Weights of a small transformer language model: MLP 1024 SwiGLU, 7496 steps.
Each number is 128 + 24 x the weight over its row's rms, rounded and kept within 0 to 255. Layers, rows and columns count from 0. Numbers have three digits each. The size before them is the row's rms in percent of the matrix's.

# layer 4 attention output (transposed), 384x384, rms 0.0209, rows 23-49,151-177,278-305, columns 0-127
106:111092111124111129119120140139106077136152148116158112105133122145117089128102102152109149107091131124152171160104099125137128120105091096118126165111113148159118144153113130089164089104114118162123104099120130156122140125144125124136104115108127096152167051144119109160126149060178147126131065162123120152122115126149158145136128092130133158117137166119122136148122139108117182125122
109:117069115109152142133140138109156098109117145135087139143107133146120123133146086118117130107155122118095133093137123084179114152148114161126122109109118121127111124084149104109096162182183098102145138122124133122125117136090170145097144157155125124141087193131095116148176124155135139142050140132123110097116162145109107136128112110154170147115120121165099136129164134132126113140153
105:100099161136140206162122082120094114094153134111154114142137138141089107091136164117098101113098146159188120080122122092142152118087131120168167145121094125171103105176091162133079140141145143158083154101123132127128143113159111117105151167136132151158102106119105157082147122141093153121136133113097150119081176095121141110111103142103148122116122139124168121090112167128125128115119
103:087139069090112139139175146138116151114138122133111164134146131102132069082116182149162112129162135124102146158118128165129066166100128148121132108139155131140157137074156139129103124103120148110096117133140128138121155129154124120132114091102104129114127152135096110115085129094130122077182115145113122147100117166131157114088117134139101130130099129129137134166154129124114163098151
107:122099145176089138153116150116144159173108130130142166114144125088100135131118140114111131116144139166116119142107104200115141142128134140102119110090172095134104106143110129103108114163122133141150143143148096171108115174111120136118131111131111138135082146110129122132104150092122168104188112120107147111091100133142096182117113124109147084146167127113130100126130151143102167117191
105:123116166132122139127125086119095130133084107101157120151110134130124134120122136140144117115091142116118126089146130153144095117143139121107128135119146094148146104121158167170108153154094169142092156112128163119099118124151160107161124122167158115140117063116131117124097144138097113145158138106151178106159128120133138112106131178127137171117131128125147118119153157108146072148125
099:108145168109127150110167105112119162122200146132129092120130128131106124113143192119148106141175091155122133105131098100088137133139170113159144131183123132146136105114127130155129136142136130121125115167143135110116102132137163126165094135104138187092096177132134154103092181139118103108144180112107088095135133155144155086129109138168145069138089158118125104092131162100154123151131
108:105139145073145108131161124118148079145154121125104109097110123111119130162162121120140152116122164129146131118137078113112145107092102131138156132148109162144083151143172119108153117110147146137129114153150146092136130147129096134136090135109146155125113160133136119116146108099124157137146179145105137078113114089189153105090087073138133105146151125124138124083159086165152167129119
108:151116128123135125149120090149109113132107092111118171115120142138108105132153183166119091153122131128119149149176129128127091094136130125097123156163171150164126122111171126140148113122134104131129096127125111105117110152123108094175120086131126097129096097110126120130100150134133090127126127131169107182131128142142145093131132109141119110144154147125123144151128070135080099130093
106:157134116129106104136103115074121133147115144126118119100093175126152134132096094096146104159129129121155121131138078096130133139093133090171166157161096160121175133127125117106162130074166097062110138121107127078149147097109139139148184105121138106140107157174106157110119122190153107143084117166113087128120106094103125082146149108168174163125142143096122142111182098107151133130116
109:134131114075160180117128153132080165132097114089159122094118171120130130096113141153103097124120139121127091145178103118143104131115164138130139116128145098163134164116159129143100131140142144151115129151157126139089103113126154154171157085158145154132147130069117155132100139164139154101111130152152117147119100132132149064138109108097113116135156126160177127112134109120126138115131
105:149090105143122077154121172122107160140105143107107106137114107161119163137148131130110127108122152134074096146161094126147122150157129091128147093107129116128136142111132118132154147085092072105133137147162130094132133117131132137108135133129121080174154109094089139139072085172114113144185053136138123153154155085105125159154159136124161146162113123111163180134121100134108143109163
109:127137157116156195153142105065149115145131120112078134150135138120137112103115088131103133147099143117104104111095102144127147106145103142115107137153167175125117085183126127096110141204162145122138131133117096163115103143137201134094136124139135125137124142100102113129116164096149139118155128104082117120134120095133130140119147112126126147161113132124130075109110154098118109150155
107:133115120139069138147132109132149119058091102106142177150126152138130090139122100119118140187127104154068093127099096122140075139122131138121130090082141129166108110133136129099148155025170115113128121104090121121121150144135112100079122183155131122126165116126126146095140130093166147116115128115114131104111131079112102140136126143132139131135164132143123130136103148111135145085118
102:165150113114092156141105114117124180111112137160112109126126149165114070105120122152136080144133108124154091111163137128115150129096140099160215102090136138141114080111178136129151170065134111123148149109137111093152098138139141149102109152141102136166113133119085128131130130158149154168082125123078102091188162074121127158124167095139106117122092127103118106126145085157152116127147
105:171131138149134126138113082115147138099109136166120157180102142106150123135130091100109162070139129158102159108120131090070149108098104103119108180149116173187095118134180131111112139180117158126123161119148132123110133136181125102125129131139180157135124141130098113119178138152121156153124172097131149128111086102128140123119128125154126142163104091153125137090142130115110136116105
104:174118101106103158116127088161143145113141148116151138146136127108141104142118125126130162108127113171134122131110140137099164162128120148104090132137131115116141116113114113115118141151127164152153112105129115113141133104197169156144086126146142143118118167130120146156122126092119154132142141123117099141139162054126128149129160130112104149177096065112112144144156152111122113142155
105:108100134119169142092148123123171113131153128135122145112171134143108117128148114111098144138136111139101154107117146143106105160116145118114136095126125146131147126140121138112105108132141157119104108141184145146140145147144104076134136189130138152117107108125117101104154143075104158132095147062118075090091112131139136104079136131090107099130092112142103124104100106108140135179131
099:141138151125154148152110121106142145108167115128121125126124115124134200117120094094108167109112128147132079128141107122123110150132138105139129145158104117126136154123089126134168151139114139100121153139118118160138150100098101105115108114122097135154142158130132153134116130143168145094122140129128168111172115125100119106134152140140126146135162102138117097102068147160112138102117
107:120132149085113150130102111101116114118095099154076118142123093160195119109135121122174117107153152140117138131177169109186124137116103102104119141118136147138111159133170151130127147177128125125139128119131116147149114135094119150093185131149116123066116111142117091101158163136119126121104159117146089104104139106095189143082156139132119172161117052146165135131136149121130094132137
097:094082131111145127163133094153118096129171151128120145136159154136167129062090148117136112112158135150148139149090129111133081148133118162111115146143115165107150130162104158126107098145116127113089113171120116166085106126108158156127125116132122159152121119142158105140099187132135126109124107106153109111123106181157137106163132126157140107178133139110166141122112124121133170090119
106:094102151105163140096080115153107133115184130113116093103129110144115115116153088079128125103124123144157164111133132137098115121101101096111129141142117098118100135133087113124107128135123119134112134136119103142134116142146133130115128172108161103106171113147123106120176129134121168122161146149106148141100123153120134149141133133153125169133142166134130127121118065118112136137081
099:116121162111114142097129147105126158138113159141124140136131144122109145115135172112157087147119128145109142128146101172111114127093128104150157113158151151169156130150121161180122155117138142132135116149144178060130121147122081110127100145138156162131127110101109121098148126135100149142178159125123157099097157170150146101147097112116129088135130105120163159120159130140124150105121
105:111153104158160135137136148107109154093113125154119114135108145077154116134120140151166100162167156121109088142141100099123110134140149118122173098137110144125174130160159094087127120123124154164134109130152113119137146113168142138171100149120184109128166098128120165124104118110192118084119110082123125136163124106133139086131163119116106077101106154111090115111112146119142118143187
100:115136101170124128135154112147125125120096126096156098133136098124094142177099105143136133157088139099118088130148174131159119142131118141139134054066144123097168139108156117170147111127124144165119106119138155113137127133159160129126113090119140083093096108120159140152123108120113152115101130092121146106124107163103118148135148110136137141105123110142118106149128159119091125124158
102:132123155110153117166156164055137124098105102138093166153121146140137097122128141163106091126134140121155129123143152091101088110108129139089108149143151173175122155100128145110089124112123123133101146140114104155131141148141133133094125132136136121114126132132111094066166135174163098089169140128100134118086129145124128122128099161149121117120118119194148179123155138132139095120118
111:121106129159175166149135136146124110138126110131123134175102123113136126108120119078105107146088089106153111106093116148146164139077147123139180163142111139126117111102135097115112118083143121125101135096145110159120107097104097112112123132181057120150102138112121130123116107100144130123127165112104166153117123117114088112111136117127169102128140137114101105134124146139128134154140
099:127172143126128134170120125135124099112139119145079091108102113116113137148128119167141146110151192094097103133129152119107099183116127125100112099114094158163131117134158072147129130115117131148114130117140172168128101153170149168116078147110142123122130141136158137127143159098182107106112091144178110125155109151121156139107136162134110127112106157137191113093153135141105113124154
093:167125114147102127113127137121128122122120126142131070105102134114148162108085135159117171136120128109117115145122150148163137136116128129099139076117087109157122145134119113121130153156134132132151143110138134173100080140136174138098142135139121104170084163143172110137136121115129128108126092142148180141130162142134137104112138152101160177149125175197167123137144125147120109107133
101:121104176142156097147200140094125152164140119098126144146141104124131145106107149108099119111151095170135168126122121150123092146122144083140117126102135110127136148077129089102129116189108134118148138135093141148177104111178143151123130145122155138128107162100113137172122126101067103121148088121116131141101143144127115204130161102120145111164163110117092118176099117154139157134112
092:124126147116115104166104117140147153130103106134098098117146117174111162137138138141118140142114101123129115148117136152146143125133161154119105111143123157138166106125138143123138130119085132095105158121110166068131129168139113121128134127152167148128135074132124146135128144113123153126104115110127156114100119164110130069122107156134107140158114113164121154149111147125115147097125
092:146153123186129153109118124106123140120167140179132119104115110121100163132122100141148177130123181119100121142151108145104146119137113098094129142116121112145120109106106150158111125115095179114101096111085109154132160121135144107139131089158128158131106117172132206087148153118159086097180122142140098106103137104137088114170141183159120132081186114110131123124148114127162110102089
092:165171134081090156185160147161104129144120133183131123097120130146171110122128134060074115092095117151179168112128106126128130104162160156096157170132123130081147113115141138139119102136125103140074155099142122138137105165118111170130134172112144124085135134095141177172142135120165122150138089087116111121114108151154107172138108117130127124193124129097167129068104114075114131139151
103:119142106099116118111145126124143144112117138081144139153138114093143132082112146109177124161155141145116093129112131112193136132127134150149149096148073144103165135160119129076118149128107124150111172123123132106103127122134106125118104140139153105087152144157155108155137140116093124104108155108144161101167106138144153127166179118127168104121097148161123116097129148117125151140090
103:158132140124144121138134156114130122137129107100119112173104102125152120104161133167134133121128083086158111117144134150147095130144139103143101164136132133122129143125106107172135132061129174136177087147139128139161144146174112104094120131108145137130096140129081140099125076125130141114177146142109137085148111148134129147095104130116140131170105127090081138096164152175129096163165
099:079142131139143139127130105160100122134104121157134139129141175136106127068148121133142141118127061103132132145136141095129129128155144130129124189158180132138095103154135131150160138112127135142099171092137132130119134140117158138114138130112126138166146132145128198081130145130157156120113138137140153149120078132127126121100134143064167124159136122120164156119150119134128148127140
098:179189169192146173099130139074138091099127103146134127132129117125118108109135137106130156143121131135150148138148120126122150120140143151106100143152087097122141112145113113136107143102147111145105094110139134130117189142158161133160115120133158128112101154172186143152112114095125120140108111148094086121104108122114111141144145160138156102113125129100080119124160145096151142121098
100:120126124141121137128132109063081168113149068137141189110098141126096156179103127176137136111119097145115122164115118159121152123102093127126164160138141132148111163143113131137161156106114087112077107145135095139118085135169152114118142140117102149151113129109102074112129139149138116134139138099137121080131125130154133153122167141153117090106118109112119125158137116097142137105127
100:126119094125098153149181080113115101121160142173121141160125134116118098141145118133101116113141086084066156090085125144125137126159110101148102159123134150112144115131108143079148132151117127123112121163117112111104157092133110128130056125140086135134134113093114142096128128102122134113152079140091142117115096121125130076136106122134149143134101149145120129106117094118107128144106
100:153173128143149117130123152112157110139110131152144109152159138135160136143125134145081123153131130117107144143121118117163114140120111103147110153140123138138180162170101096131120126113158154127156175106125128167110121216149126124140114101143105120135116146101080143101087117114143152137113101186142113085126138074134065146091137131167135120142088121095147119113147114099117130202157
103:128134125156152122086119120114139160090105139117142126143123131124159154121101134152171123144124120141149121142091121145118114128104131109133150162128140112150139108127163115103108076086130103182120132128120133111160114109133117104121118135096132130145102139129187113136120088148089085129162144121116151117153120146140115179158112112160155149072133175153125156117134150128114136127116
105:165121125138118134102126151088090152121143125115119128120102078165145142145128145119099112110107144127111139162121137143124078049142101132117164088105108137127120112166140152163147125127149127114138153119073125095123133103108136132126135099127180170145108092109151130130129122152189166150170116139156170114128076135110127118128131108130132090114122164109146155118098124134124117146187
095:172069102117142077144134129116106147110097139147098114149092116096171105086111123085137164137140123142118102154141103132101117113119168116130157124130128120102096132150115136130143151140092112089170183095116171160108125105140177133070133131108163126142132157089128120170142123139146106151100145142140145120130122167133125077113132158135118116194097148143064148121116116157122178129125
098:131106123164100133092135111182171150086134164131143108130134117095135151120170163163117121116124062114111130138141124112143158103148083151141153161185087110106099096111096144165149152123146129140155137086150098146101132070117128111138142106148128127129182164165105083119142099122102109118146134140140142132166088127145135144096159142091154078105119153096158140099098120097136132153092
100:137120095154126109100086155103157109140172126154088120108125107109135116091160115153110158142135105129104102157142138130118099105118142144160129161122102148091143161113101130127121138111148126151142112165106129126122123092112083117141164112163158150117182122108127175142159115153133156099140135095121127120155060147147143105126137108129191089089120112140161131137140154152147141153131
102:128151148120128107095146129131147142115084143158133113121141125117108146129121128165091127179145163140088113133142113151147066145127108092178159102143068121104138189133112157084118136135154146096129119129119143153113112129160124090088159112148106130160080141114114092100133124151134169114125134128150173098118165146121144114132159142135134112129129123104125152139110112153149104110114
102:155101113119128119132112116105084083081130088104145102110110147161162141116081137161144107122115115128133172162151137138113118130132131145156099137146117128140122150165112103174116139166134146098139153126083164140099087198162143120136122123117110125115158153161116129147049147120130123149092114143117100161123101128161088179147167178134086148169165101145103142092124141118134102152154
097:115167142094117131134107100128111135136142083100115153115136117155115123108141128131086117130160174146132153140125132131113124129096134131124101131126150123130118171114120148093110076132145107110098191117116086151074155160160126116133143121142110107134163112140116119151135118132119128127116125130136081117141145085109120113096160119135103093115139117086136117124144105177163113180143
095:125116137127139139108161126131131085151115103137126127143131095109147156145117090097135107141154100123088171151139128125155084154120147112103077112158157107110106127106113139126154128116150149124107119137128120150121129173139129169112142124187114092110108136116132170101114118118116148147133173133099113188094096159127113125113130131115099114119134144139149138134173111129127099205166
099:113099126142115120102128120086152147143125124120136100126103115092135142146110154155103097126106149140171097137117062114109123148092192131132126087160122143127149099108117131124104129144171129131154133083101073130108148142097135104154115086127135142115147129110176094138105120114104126150128098152137124113171129120131157138156161160104168131071132073134090125132158119131126138101094
092:118156122163105115105119153124119099170130143141121144147125110101080099140177131126126155129160144146107083117128097120143071092159124166137153104120111149108104127135149086122139112147196104142130120136165114122161154048088096106100161166097133119107117098090127114130168128138124134177085113177139109124155070133096161173117099136094136088107141145138144112121124094127116137096160
105:139116105138150111077151166125128093113131108127119142179135152149112098098113099088146154130126152145138107104159146096146103124095146112114103147078147091120121103130092076101112086170114128111165109161128138170142156138152166169155114154147174112115154144128157149090143156090118135150088154131140110159097122110136117127114120109127137157138128132108146148103140109130146145160132
096:106117156082155125112152139165138110147109098146124137137133096103107132139113151094143100121117182132120121128127119143157093107152165086154147108100123139094143114146140085132117125112159130149099129129127123100124124154068098102103110147137146129101109087115137097134155096148109135133120117091122089095137142129121126050134132118109094124120109153159100125158112127146178126108113
099:120102107122152134107127157153103153160145115149113171144156159127138096105128121091103100136102135093120148161143151147128120114123115073117130127127157117126111132137162151152153158138100133108126145156114141126103107124119099123146086139142139159160105136175127119125125114107125146154113166122143125160114103146155121096120119101114104118123077172092193153093114169092109146169168
097:133141086144111145144147122109136140161128117092103168123145102168167139124128179092123143130106096140156109089129153126155129148138140149096120078160128093155171135137156171125142131116115115141134125145112102141107137114139114163194152096143103110142119043126111129129085153141119144139151150141120120136095158156087121140131108125103109141144095098088084154099129127155090118109132
094:139134124112085119138124150120119108112117075148102086074132153124147114158082101114118131093110163122097132138142109160095132154162106155122094111175129159180174105122108120146143123152104116151143168117146119130121125133173136155121123149122130157148132110127110136118125166122165082136115122107122131131143117095121138113091117149103109162105133154096143131090156109102126111147159
103:136127149084117129086123142129095098105101114105144097085104185120119116126085134140097126114157117149128110141121149132152099139114117146101129114133149118145175116134106133127120119199137125093118137120142155135175100134101158143108122171187068128163130161121154106079110098130108123146108129131174136148117158113131164094113138117146176088131142115158155118144147152153152166115140
105:094094140181138129131143085123135155099162137125164118103149105132103102162137105087107129141099144146143199115123131116116137120111119132153135094157084146130115122158118132125145124126106114121099169134090130128143098125120115165147121129148140096121135074142124136141116157099111141115106161105117153095096141125138072196160127125166112149104097138137143107164130137123118150142118
098:130120130093183113136104093156134105119123115124118131113158133145102078132088189135118101119110117142141121174118140105156113127087117122099131120144142140140136114155125126148136144153131178120156165130150105107179155099126143091110123152174091155144139115100122150110111142146126107132107128122098166094110131190079201067092136108115146103122194106146132096139110096156157182083143
096:113147123127157149137135104112122135142137072161119133131140120114103127103112116108138108120122130135141091084106153176142146116117131129094103108131095107144105130116123105125111118125117175153119143153128125123141180101114135107149179128163153122140134141144116169113160120120169125098153109117086118141107129165140086120164123129112164075139156138132158107076125107125088142140153
097:106153132157111145145126153121110101099116142137153153122121167168106143160120156120103132142089100112151127130163134182120148110155159078135120134166105144129117172097135144135109148103103131168117117151155140113119155113144129144105132133077155113129104142123116187146136135125122117156129112133079130150113116134118141147134159143130129115121077183142115137127138107095128111120141
096:114122139100144137104119094135113162115105140120160148117130133150117144158105121148161106128167117118139088119138138092123127128115149147149166105142126124100114147120134135096147100130122119122103164125163124160133109135152119149086093142167073153136140155167135098126074115114075138129140136174100128128169128125146122119138144134129131061128118172137124126145134130129197120135067
106:116132102104152142122178132116175099151146144157137120150126103151155130133153112145139168115106162143146139161125081138091095173117089119125066143148128134118143127140165124098108134088137162139120090178095128104169115103174100057118120154106162122143102116098129142097118051146155185086138127107132090113120087149112091151166124118136112163125100142129084107086143141122147121129131
095:138140137127104121113119110181141131113096135101141125083124143162127090101150162111151081155109091171124124155160140137117128099135109136134145129182124166127105104143139113164181112110139122107120159099156103109109129142073101159084111125148130126160107098126127155121139111154125119149143131144156142125154126070094118099066160114138131135135129105107134146131141102152117072116136
094:139126131125110128143117137133137129123073110124151113082082174142138122142080095085123155171152139099123114140136130110186128101073142104131128155164119144093118083102147118109153116088151126139126098114143154139103156127130128120146169106125155112099105102152117142144129169156123161120098111186136091151123125135136150093122136111106113117106153116110119133103136113108121125108116
095:164123140101150151121153132118052130079125129124141143105161156150129164139138183172131143134146105145186104165134167127155142135081120150149138093114113107113171155145136128122134135113103134115094132123146142138150093105188140129120124107146143155125131113119122058123134103146128155132098130112120121111111146087155115173151161140134138114149098114143155085133095114118142124096102
100:150140090148095110106130124125134100134121104142138105154121133174072102140120162137089133163131076153122124107156105133100093133177098103119107101118137157122126151088124092109148152160126119080113116149129094157117141106114156150109115109109100089158123149135111139132136116117127119117155078124097167121133135133116138147128180082126133142149122141152156141154125149096110157160122
097:139135174133116113089139135103170113157136118110126126151139158095145128128138098139116135172096145133146146122178078146115097124114145144151141131136102141142128158176114120106148151174152120084139160135108134159140153150139152125118107110084125123150107079138143168148089156102141134114092126144128091091165121088101123166119151112119120177107110146088137140095115134097103145160125
102:130094146124108140111121128103119151106155136071133148116132140121122134125098116112140096135131091095168129087141162106132087145112158089135134081106161144139155129124139150080121116083148148086118145113103184115112123124162137095104117185120120130159107079134142145167130112117099123143163141103134123122170136125154114089147142143150124145081114147141133123101150142130118137168121
100:137107125140096172119151129106107158137153106112123150092163126160160083097098139114086078120131120136100142133128122126178093124079112101112152121132132126177116127155128131143123123093139130151143154114138149117182127078156140156129084170114174137137099129097114155152158129118182173141129119158152136083154137090120113154095126119112127128108091097126167164123102126104161133128179
101:143063149082149146094112111145134159141098099149097108132119143140119120130090108102131118088108135154115147154125107125129144090094117092128103155132140150151124110092105114118141121162108117136148165155134131144121088141114126166185129155125129118148154158121149137157114128121095161140134113174125128102137077137122130109116127126159105139167130109194132136133130137126134172118123
110:136168094117109107108112140155171139117134110133167143113116104117134130128147124173118119084123070136135122104122111095128131157119138127149156136170161099094104119132144132143141119141123125117132161057182097130113114093149129133108109085161159098123132157143144120153100105107110143129141163102139094129130122118142133123115171137108145106174132117139155131156117101118170137099112
095:125089114112124115142108139152200116141113158108122144131146131133074131111119106189124156116167092128117122137113145127076082145105095147157193134109138119117129121172103150126110095125142145135114122161145133179142120130113104096126099131161124137139097088093151095061141140150086145094167141128133119124107108115118159067100147146115146153095137125114131125173103121134149123163117
101:118139088119123144154124134164140095102141112114168107120050101077125137094094159152121147128159120147123124130133112105140132154101117143147120154158119114057074138123143110096168119135143149110127123123120106143109128128144130057067152143121138153104149141103146173107126133172115150099146125092178131116118119138077178115157149126096140114097140121078122099125123101143107109105144
096:096118121083102139135132149101097119141129110141079086143102137154176127121128127127122119124122147140150162151141168120124093096129122141115101111119138152151143137145106089164122106121158159129164131148094159127154117092137173145126133161155125139092167123122120121098108117159133140154148130128136136106151100129113127133115120114094116127163109099106156169140104175118159138155188
096:125116126114109082138066091113163106126154152125126097123148107106114089090159123168125137136149181162168110156102138149100119122120146159135125137177105162144121154119122130123130145103127130100112119135101146099133133115094073088132142118115127119126159118135084096157128186184136113100126093120109082105140139122109109163128110097108091067146120133111128126129105116110155088142140
095:158040150143138171131151118163122122140113126095130090098109146128099124127117151106133133143098068160126137092148138103095088138092117131134155108173128096147091105098113108145171131146144183148119146141136167128099140134129166122097138146141108094082119127123119127087183150105150156146135163156136115121112117159158152130120125151147129112098163172166092158120141132131141123141099
088:135092101106156147076138088135170168134141139159117096073101121111109160129114153137138098073062172140135133101108118104131103129071163145099145116112123108121131119118141105137113134114158160165146135109137089065130131145125108108109122140126182143132119109098125122118125140110127137145147106163095108133128107130117140142138131138155138107150151163085144154119122133099173168084101
100:105197128137160131145137109110110135102123151083128116095164137133122113157139132124154099143175169175138111112139118104145124106136128167113119127145100120159130124136151144124134147112099096107141147132143132113151091076137092158157108123100118119136116085109125126153111148114146134110075085128171129153133126127175114143141137150091109143097140129103115111133112110169091118128119
089:145185143179125144142176154139132116146101129144140151144118124146108142103097143102130140182127138149107086130167126164139160136125181158169108112117131110109123142106177095096130124129106087148116149103133131130140141157149176127137129110165141129147139123132132108120119167088134124124112160151142147124100138124165139084140155145130107113129108150155145171115175142154091115082131
097:134117142122157114110126110142163106098104140113108130149115153118089095130141119158152092176166161112175121127150139081128107110112157129141125164120091146125122125097121092126161097096144138072130087111111115166119154143077117094174117128098098120146138088145096099134165175109093116088123109152091124131157129140194147092119124140076161101146138144161131117147118146170154100124082
098:153114137154116120132163124122078140145137147127105146166138136097165150098122137077094117165118113101103149128120106139138136113126117124098155119131121119129085131128123105124145166120135097148099125156100150146136160123120155142151107144092134105143148118115166158126142157110153202107122126132132152138109104193130098127117119162120126162133099100103159140112142138082071134145171
# layer 4 attention value, 128x384, rms 0.0233, rows 23-49, columns 0-127
102:109105097089154078079106150121091133133078106127126153093079134124106111109126103115083159089121158140120120175142096087097153115141091136139113147125100116119137156171153141126113135093127132126111166176150083126107162111148085167128125119102145142104101089145141165135105121115149102154119103123159114152120159124100154126142108132171123094136131111097160136137146104113164138106121
099:081104129128090117159160103122097120132102160135135093130090157128108105099105108105111125129108095109151187128103134110131109157101109115169161147145110114152098134126146119110129121151156148104135112172130113112137127125116135111111149135138136180149096167160130145161156141086107115084179159131119101133109120139137103147132146087140141102162142150142131133090111146138174095107154
104:081102163144109140127124164124105153141139141139131132156155102124111102126110147109090098105084118104092094170144178125094090107104136158114124125093098137139114111138141110079118105141116116127154114115096127132131122094154163120137113156114065125057142106101069095132101103123143183126152156113115150139128147132108063120145082169119139114123110154138148134150116152168095117159134
102:089107102115115106167093144160109092136173112091141152155125164152117099112141146114097100149100129110132125170123134172144101137094152093134164120101116103155133139132154138141147089140147131164142151162141106098146124155160154165126084138114120110160111106092131126121095146099126137092099131139118114160123179134094153102155100097129124168097098168130139144136156086119106105097128
096:090169107137087123117133115115118171143146105152140139095123124101147124165117112144137106110104139138126110093126070161120141141134167141121116179126132095139158111125148170156170168124123108154145102130090114121090110144106103131159133113179126154130078095106131147102127147099157099136127069081140133131130126138116081162160122145152164121114132171120182099138161170127099140106168
097:121125141089173120170101166151156110091113146143102167131097166168124139148093085118135128097122105142130111113152145155124113119092137104107126133121150127083118159110138138162110104189130134140094137138097111145129132148117145106113083153110099102148107105103117157126126093152129151157170126157104115106147124124150111144119129135122136086152173154114156114127101089108125111095144
100:107139153126150095163138097152176145119124167089126102108126146117144133107142083112136096122145099108068092120113168116123155115096157126120126119170074138157134109153152110080114099130087142134088144079162155125158113110133118127131136123138143142140119149141146141115143167112125108097115102141136147150138153148100147142127073070145118074148124121128151134137121100122142136161163
101:106106165152116129147163110123142142158130112160115099096131104136158128137117159133161147121139106091147110172147129132107095128093089154118088143156124149132157138094132142097100165102142176101109110157108157162141111117156101180156139178156113108118101148170158103125161096120124123115130134105088138091127122153111103156128098086138100179159107146123102130098155131107115159134103
100:134126143140099124165099152134149126130193111108109136121127132126100126163131134127109147111106093138168134170158145122137090098109138153162139126118178163151158159115147165109150096118150082128135162142119129089117103117144122143127099110150142136162138110088161144109107111145166159141180120141172154126107102120140158110163115124129100121179108119083130088170176109144124106130088
098:099097120141136093105136117148131131135092131174100113085114155090148150124150124106122151108100132136126157152125104079133105121097151106111133129122160154103132109091140125093131094147141144121098132096146126099106096085079138141124089108122154147137137138166092141121118126128126158130128137167116129144105164100075138107119110166141103131139137101132118113117134125124115110145072
099:122109115107138100137131102127085124103132104126119149090140102144116169129106124164110079126143104160163149097105106120129116138085107103102139155149088146103125107107170164125120108178094103138111094158110132153122104143095157161156078146111116112110160158133120107098159115136145148117108093099116123094141115105110103151166130165102154099134130149096120142155119096093113128110112
100:160094094125126108113128163170104158124127142105134156150146159163111145170115112153140108104134171176070153128136156127140141138091144130152154116100089142099159154159104103119103133113118128112069144134106178117138145099131128101100149131123144110151165133130153106146099141138091100158095086128095152175141138103153143103115175096155136153115139152125129119123153159135155155142093
102:113133163156141125133128105130159134123110109121106109163172140194098121114170120152129103168148104103148121103120111098113141139113098100113093111119173125092138142142131157131171150108166144118138136113102114185120108135113143153115085115184132085091110114106139091140151127131107113135079106095105120090133118105132184150156114155144110124146120167111112076145079137130141138153159
106:126114143107103120140132125145117063114156104138156102117105166096137099111103118088067162169143138104135134119156115110144100097157085124109133107102078146157135154132165160135109073119149142153118081109101138114133106136142143108143158156163086168109159105108116166148147096145160158153147108107170156150155155104101101122105138132107115152095122164143075137112128148150150141155136
103:146089186161142092146129152124140167105110115113110089113123118123108099143100157090151116117078148154103095133161096154117102107175106164149125110095126126153136121146114156110144127133171126087152113123121127119137098138073134115096169184137106121158133116107131160159150115141120128148117114159099109095145156122140136127089159104109124131107137125140157165092115110118152141099178
101:121096197129154137117127114100123116118094095147065108133173150124100069137139105123127149153124102147144145173112129114153074098115141088125070111107132144104138109144122101098165092159154115114124148139139168103148113119122131138141107102163128106105117113144150157142141131145121179092147163099126135126128099116111100130129117154110114106157106136165160102086129099130168158106168
104:124104147126090111135118152147135161090145132140137116150145115100116159128158142136147170101106130129089131109154179148168140138153085084140119107146169157123159117139142190112164097105104142104114122093102109114112145148140151108153150123107126114092113153114162099131130134097178092177159148083125090148112124090126141108144108120132140104168138113139135140104122152124144132163150
100:118107148150108152113105153147116088137124106078097100129168135170126084080107148134140135145156091134137141167151170140145083139118114153085119165139153172121130129119105144144103154112154149114135100081153122142132135127118140130154146164161140142168125158091157160113157144147100155148132139070087169106104102102098119157097137099107118161132110105136119077157133178141075096173161
101:158122146193138174109114125104156135079106125141151130142156107159097152116119138129099088112140119124131136149092115101097156180119080119142123125140114095087122142138140116101182154101156154151105118107149149115141166141092156103142145125106136119147111143164109125147144114119130145132126133136144134110145095129088163091110127129115140158119142085124114087121138127155104077126145
102:157153150092088117142118141157100153093117112138129150162115134177158115149162194134112117143084138119108171167117137168090100101120138113163144103098153127106099150113130078137090169125159136120155124113144166158124094088159159107101115158155126161114139141158149108137152137105161141093100161133082080126130133144173119157154106135174136116140143097118141096135082109120128078140153
095:137103109123153108140099113121161081132096130116110132110138151140139109123141109097090122142143138138107141140104160073106139101106144139123093154138122095167142103131143101152098118127118110125152128148168147140099125091155122095100135112113120128105138145112121160109132143120088113104118148153180104122117164135170130149173166176092137142131123118150126098167113137086092128146137
099:104083159089109121113109143133106184147064101091117098110121127127120108157113152106140128129118092137153139119129149091117127127142118134124128136158129102101134149118131114107149134107143151106104124106142114116115130116152121109108134135159105174092160093157123118115170123135131127150127150164129178171156124141157132132118127146095162092145149181152099127099103113143119109145090
100:103091170109095134166122141156081127149090179157128140149088113124148175118141144088163139149082122122091148092144112104105138098107145130089111129124168140151130142179130153145126129164135136146111130139116136086113117170123119147118110152143107154154138145091093125100113154085159142102178114109141104143159124129089142093094085129160108134133106095140154110136093107145110103101161
101:159146109150153115165147129142114163080141114125121129127134143144095101104155129099138079147101194150130114140139162100159123102106141190143146109126109112126162115132135111144097146143124133120124150142131132128145129105112154155118159111116104122130100118122130133127105106092094124111115155094139115149119140107088089159128122073066085102105140114116147094104152164135081096119109
100:154167120150095126118141164099133166135085110129121150154111097095153140143116118150115109129168118149140141127143167147113096151115173144140155157121146153081084106108146084115148147112126128185107108113171122132144129164090175107104103150156167082106176160151167145117160147087162100116135149114113130102120164150161109120108166070141086114098129155148108179142140136107134120169114
097:152122094094181122153123124137120120105148118135099109178149160107146103148129101158186094132117116144146127113126087148117105146094152118146089140131108114149146123163076085077110112161157145154142105109147157125124093151158136123122115164118163143153112125112098103141101111085147122152115146154126170163092154122167125135143141141111133112126126139155151137172121147141148101149091
105:120111091126130143114176144146135092165106102121095173145154152116120108135108146086173116154140130111095081158118130105112139161094124151138129120120177147099140169110120150111137172138156127098155145133167135102107182085107154125147131167131117145141095091120139097144127097160133129127080152124146156164103116166146124101118122106137129151116105142137125158109149145134141121113151